config.toml
bias = "all"
init_std_o = 0.0
grad_clip = 2.0
warmup_steps = 200
decay_fraction = 0.3
final_lr_fraction = 0.0
Each number is 500 + 25 x the weight over the matrix's rms, rounded and kept within 0 to 999. Layers, rows and columns count from 0. Numbers have three digits each.

# layer 9 MLP up, 768x192, rms 0.287, rows 10-105, columns 128-159
498475488464512485494476481524562476535517434531519475569506504463503514511498532504483506497485
521502482482523484495506483448503461530452513485546462476465516539511501517495511490497494516480
484514476514489497491488493460508519505501497527434488485501503487509521543534485500512477522488
482459518551505502526478473511488494516499509553458498487530535520487478489518515490507484491490
509526478506493504528445520516512518526499477480526454489501465521514508471491526506498550494516
508477501468430496460560534511505500483523491522480495483518473500496499491425537517507512486542
492520513538519471496488492538496539515501480465510471485506513477503509473471528511473510499512
458498533537503488523504504488479491468509492527527497466517467506477527465438515556518534495530
506510480515516516509492489464512472452508516498492458498472476515450522485498519515486476455516
537516476491494494499557502524525508487517468500457497488525537508539527489528500537532555535511
461508515505506503500497536507511478453500493478483521486504509473510506458493503490511476467480
480450494506566481494491500521502499504497517468479493474564504489526492481506499521546515517504
467500482536521493497543552492497491475506518472484471554445469492483517530499527509495520551507
507524488487485448493523515515517503491493483520526477518518530490497536508555527531517459511522
518533489538538508477510485498484533509513492468485518510503529496496505466466502517512506518468
486490513524584487507511473472530471476521520496512471493486506501500500473471497474517506462502
536478483512508503501477507506488518475498510494505526526521520500522492525500589511540499522491
501495514513518524472486504498492548471482479492488526504486500499514532534452486553503520485463
493532482480520517468517486563487501526477490499489535461563512455489531490515530480505507498485
517518494486480491500499518511508537492520492494483515504497487474578536532464492469500482513478
476485511509504523520507473527503556500496562488516509488510489501492491523468546493525482497511
486482501491524486503458536495432525499517525525512530478536480526474550503501496470490510499482
482489494505483512528505476511471496491539465504495469506519516511530536540499481509487490490516
477512486481494479478450499493458496512517509515491472435508494518512542510498502480504460489490
483524519502515484491475488481474542482544500507439519523541517506513517490466541489495537495504
480518457492502469549484471516572508490487536567523502494466485452479564501474517530515468495467
486506470518470450507511500510518506441456497501504542488491492466490502525458505516478496506487
457484504523534499511462490505485456492498505501444475500507505502477456510516481509506510498498
560481479514515471515498515534502495474497498515490479496512479503491472505522500542524457471471
499441509516485500530507452470507526473465515506517480567488488506489486552516506489488447501470
504507530497501498510499489487524458528507528520463481501523480534519472504503495579471478531503
465523495498481510451475513516505523500489496481447524518511456528498494515482477510528446466516
523524489518458501523527491515509496504472492559497439522504481580503475504518488498501508439488
499538498516491464499477487516503497507523516527457486491553469505531517471499509498529497555475
522530507464508466479517485531489515534511520481501507493459532493487489465550526513496504500560
485482517477459462504468518520545498466486497508480539449465532512466527511525500491512545483479
500494519472492482510513498499550512504517472524485515469509468514536495480484456509558528502527
546519521512473516535552519527493511497502482501465551527481488550518548471476485453491483543479
528479532468492515445524491550506506504496479511526487495495488489475492474499522506486487493486
511467512541521540515459495479439446536500526482514505529493502480563460509477488501486511558500
503585474503486539504491522446573504523448504472507503526514488536484526453499502505501543504501
524522505492501517451468509510476487495502496491507511479501515529489499480434498484489504534470
490479497487487502484512527515507490465531502516518490514432502486497525511483545530524509500502
503478530524473543493484453481500526521515490490528518517505479487500476498545534460498506463483
569502506545492484490471522578518522482500494446487432462513456477526503511463487482494475509432
501479478504477495499522487478551502529479486497449451541479471537530549493526520508470524514493
526522502480548461503520515485485482478489523487492511496468504503478513478511444510505500549486
467492491477543472486514507504517518498502510493477481469573520506514451515531467452504527487481
481486518484494530484487507515468474522478465520482446530470466530512494534529533495502500514490
506517484476501519533515522528531490539517564512500536479478488522498557525509489481513531534480
497537495482509501499494498489528549511473525521520498474533502532529525489488480462484518495526
464472520516523523514513481486487482531452505484444483495509502480480530496479471465532497513451
532529507474485487446499482509504581513486514574419514548542472535507484498526503545540532461472
513531484520507481509482541502493514490482508519464529493498514544457481502522521508467516517486
520475517465522481524485497474479476475484497489477488534478513507498517536489505478509539478494
479506484501517510484588508526544524492564502506474483508511488511483565532496533482495480505485
529439494485503522515465527505501475483555490544484476500490504482502488525484533536466501548472
440512463482499412517481528510464466528535494527493514507497488532512503527535473463507523489474
526560465514492556520512455548526440473472481509471538513474506480504499468547473486477455490470
472495506542541509482485513481532520483456470475416472492509457513531478522477516478513503511466
503467497489486490506526546535520546514484507496483481495518532511494535493500506486501537521458
522510477519515468474485507522521559522482495513523469499500489510499536447492533509486557453494
508562522524465521512493517491536534505486508544503486488466505515526486466494519524508489489482
504505424470519470500523543485504463496529532463501519470487513513473479490507491468500512520472
465493476527476487490508519549491509479498487525487520542531513469476520506526551498487498438501
481509499493481477512471483543530538484515477495506512520495492532500464511514465494484490490474
553497494496544521494512472506486531445515465508533508482477523510462533573517547496440479505472
461539466529523472517492470499461540502484473506493484472500451480528488461544500511504482515478
508441467491475498483493485478504517503513492499525490453507566509492496508529492516516466493516
524490475485497468536535520489519539449518544562481501465438490498496482493528532507524476485510
500472529505507529468460529519514487490511494474463500489502439511510482522540478498480546490500
524508543518500497482493472454452485510523515529434505538489476500491523507484474455539496504494
484501486434582490529537531490473460483524478478527489442534465537474485443532530432479516520469
492506503524488498503516503475529515534514526474499476524445473590505498504512525516558473508511
504533482479524474475488485448436523501499450458518527500499490523519521522492545499495502510460
446530496522504489487465443469497466483515494538489550498492469491465518547464501526522470520499
500494470518527514507533462503515548506472530501508494474504486509516515459507477531494503520472
498479464492529487493507483460526506527491538523502472487571503509522514518470492517491481493511
536460477508536503506541495481528540467488588483498505496513452483520495551502506507459518488456
513508485525510475509503513498491569469471533527477492508524473509525451486533518510483477516493
529500529512509534523494483528502453467500487493485469495512471534491475528489525487485495503500
501488461490520493544518487510498457500495484542491550519504507513511505519517485505496502518473
471551440486539532485503525513508496490522534499484488478510465500485504487514523459482514504471
554462516463496452467519493519523503550516474554484476510521533496446501508498508525495495456452
538489510478520499476511496503510485447488499470494534485483505489524502472500529495491470535508
486480459502481442509509472483483506519487527494506498492534517545480523497491458508538503484487
475463502480473497517527480498481442505421478464463490461531514522501505474521526499514506458493
482477522495536482565485504528471500468530499526475512516512470532501516494493488570485464524505
497498496512559484503476481497489500498488472454509514459473490482499523486447474454507523484509
538493544493530512491493468514487529514498496523503452511496460467481487456501461501502488503489
480485451482488512504484515469493511521500508465514505505497452503483490517490540471484488486501
511476480525522485566473520494491474522513493536468523500477485485477544478506490498465496510559
529507467492517483491496502548493526521462488564516511506501497493452508527535506554457541513451
457537487496497462465498518529492493494508490518510494504531484531498504496506501496508519504503
509500506502501458527515509474517527507486509457470523499538479495516502495487500496481529483468
504505520491486530477451518491488467522529456497522511512530513527518504465531505522486513528494
# layer 9 MLP down (transposed), 768x192, rms 0.31, rows 10-105, columns 128-159
476471515484509499494503515498503460498478491527494512548502435482544507474482473495528484557482
529521469486528481506559459474519519556465499497527513519499493495532496530502497462517452522513
435516448492509516524542475562484514511480489484493521478485483506493496458505545448518522489532
482484502487538508479488495471523518460495483459482496524514487453522482482503490524499484504546
501521495497497468477507539484516517507540503505506509488484500520483513485504521476482473472489
497540491504502504463489515488472483518523466500491470496463486547516538512497549479474505509489
528479518476484513496468503498477520517545525506520509473486484522513450514490501490500522517553
447488497515522476518491526543520512532499500494486511546481481505476518493451540476500498509497
482493510502493528491504506553502541525487516468524460449510548526497489509496519486529482452529
491507466458505508470479515480484505500505563548491507502510506560472483495489519490521518494467
476505473496491503485468474478444487528509514481534557509504527524476514536535431482511475489508
457476509483468520501501504527487512530505503467493516483476523511493522495481481503486475526503
487515510543484492452532445482513516442477503489498507480521517461491461472513478526503476495480
515541518507509539497498488488502491464521530505507523483491466508506470543475473489541511494477
512494521519494474487503454514502516508534501509499500483478492507534508561471495510518472485513
511529467493481500481542489518505479500500516469508510466507491434455514531488487510535503516495
536502500531539522472504509483532486506483500497475505499547523499521470504471465501488481503477
527546477480482507497542477482508512461517486464494517486516489518503544536512512534533503522501
527540512508524485484478526504485493474508499494527461486497520482457489471492486484479504523513
487503547481511518535506483448462519496498514502535466474522501531554502504533548495496480505516
487507531507486556480511504527490456493463517507478522487507486490449483470533472536477480470495
501448517556516481513480504499482483533488512527523512511510502530457539477467540529572510503488
535500518461515466474472539521496488469551472514520542524517511490514464511501506503455437501485
466489531493489506529508563488496447512475501480544494499489501509530491483513454480501539498480
483475510489555549505501517523520494463529501516523523473503516510523492504500517471481495510523
480522473487500506544493551487529500464516502516516524451500471497481482507512538535511524488488
479520500505488503548495482502507463512458507503488476516529516525490499489514487524487498479510
478499519529505486509484503482561526466459473481480514512503511485452502514501486501497519538521
464508491521477516495497494488506463527490497531496531539521535473515544488520482500504506512543
562523535545493475523454507505533513532535477513479487499527488537468518526498522526523496501496
511503478526466524506532494519501533498538447483503496497492486498492509476453453506542497564513
461483499521464522478492502524454480437476467490531514516515442523506480538453458462504536525512
502476503478495533535492482490506549505495511473483485529502480478478536502488466507503480465516
517487534491481530513510508499472505535525461472462461499473502520499496540495495504503497497506
486544503477518491499517513484497505487568521514518527496498481522541487484509480489486486483450
417514500479460495494464526557452510494464509482488498502517530428501556509523524501518482463503
503508506481505494516507500486501484476519476479509486507492521522547528461448561503539481475472
510491519516473523489492484522500504488530511464522490525471512481462468483466480509492460528497
476463476462515481501493503496517543518513515541560459482490491488506439485512493487505498550503
499503527492524503472470470520543449538510468535544503529501485504494474494491497483480510547546
548508510527511553474523479483500501513481506494502497480513497517454529507530476504503504581486
536535530505481504469505477491526502472539467503474514535525487498522492480518531516461504515478
491541484511521518503511509507481528508508498496483524480530449462494481471516492482462452470516
507576504501466545509516521431510467531506448499479493498475528487474507496543494505500472493512
477549503487518514535510486501482520513503514486490480511493484486484462487543502472491540584486
495514488499499483518486517506484475508481508552530490551457499485495473491462503531530467484475
506471458515490512456515517512499546511528505531518481511484501485468473495499461524507500515477
484522513520514464481500500502490514488515474527519520460476476501519510499520495462471491501495
504535513484517547505501527492517499464475504532517507497478455482492505515546490482516516482503
502496480510530489494465436516520479499495509485514481474520468481440450491466486491558475464516
495479489421493524561489520504526565495481475527514483484523512514518475459512491499512531487543
525508497510537587466486552489498505464540470503468462479478518471520502520520498502481498520465
479475524461472532462494492494522514504455492505496508520500503542515501474528531500496536491507
518504489513481508542468500471488485483444494491512497493469492456480468476524482496516521535483
540531514524481449486520509513483540519527496558493474507529500508511529504479529523511515508497
478488494519510486523529456519492480512483482483489523505481517488495559478537449463527546523501
442501513440529506534531519455498467539507510517505463506517490480512513541511529526546493511450
478485489473512532474478500512481488529466490517472540462504511524479478507532465472532492512492
480563452452500502456531455465499491465545470541510478552535544499467495544478501550534503497481
463518493482506520499480486442460477529482439540478537498497502495478503500480500514510532495508
489507480533509451551490519497500461473510532515535482485474473486496529525511534472510489498491
539475495482531448531549511488515517504532490512484491497493496481474529480482553513490519467510
519541480533500528533533473524510525536497489526510532476487506521510468488495455474485504507491
519530510454473514526494524496480519508494559481539467505526450505493519484480521521514514521489
509497449534490526490554463486497509483512456548505525538562472503506473492466499503405458464507
531441491520506516505497490513541564510498493501510506515510507511418564466486528553463506497503
480510478526515502522492440514564473493505523501464531497483544497476516524528506459506520514541
548530540490524532503460497495460477510450571452506486481495510506500496475523470530519503479482
545472452513459512463547487490486558502483482481569504507535526522494524518498504496551476504511
526505455494483492482500510506501474506517500481485533458506498499514524488511506489493519514529
532495551485503479476461476480535455520487507512513480539488512531512498515490517450540512457508
468503501492472501507467461487487479498535534568508481521490458495515509537561488494522503511524
526524457406509537518477494515495463536470481475518508496504487494498469497464449491519502543495
509499497498471516462485486522475464482463509495478503481533515480500470464486505484507479517475
501484492518507501493496515501525498528483485454522463505516507491463514544504496543534456530506
496437488457519531538515494486480500498520454508501479496517538506485490485514550553484479525515
518515465554521508516484460487508490459489521458494501514487507485513508469497495481536589511480
497445527517484508505488511534498512524483517506482483528519491505479489481515497505544540519502
532461478454505498487461510504471488490545536464487513493506487515509493520518530502526520516514
510539502529501498441476490489526526516514514473502468481507515459505497483476478478525507517498
507458543512519502507560476474489470494539501492539503548508524497454465480504516542464493500454
529488486486508526455510538516471488514476487501485527459499482528505476531467488514471502517502
524478497498448494472489465532460498510487512555515463526505456508494499494472529531546473478520
480483531539501520450493466497551473526487515531508496539513501534485503478540501498527495471497
477540508518499521538499490493497483500524487476504451505516505500505490552507482540523523465502
516500496493484530502483518478456463480573523523532546517513493514482508500497551531501516468480
434491469502525513508482498512461498511481488499498541546495537486471462486535486492530507500510
538487533518506465514541468546525512477556508457485544554455495514487512491507528479514516447509
516447497472480553465499446467496525478490481492467491522484500479489494507475496471519561489461
467485531468544492478467541511489495501462513443452499482497511493485489507445491453508460511542
494548519516539512551488493498483505525498536549512463473519487477507477528491491507502482541506
529507507500492527504510452489523510475485436499505507503504522495546510475522492473471514511524
526466457510489478499496513491533499505452510516496503496472559536502530495492462520505466497497
515545518478483474460510519483485475528504494496491520488458460529480481473501457468484514492539
522491470480460501515522481523501472509518485460486484527523471501477490506512430516520465452473
466522530491479524517473467467535462493525557487489486494464490518540515487500487473504474526512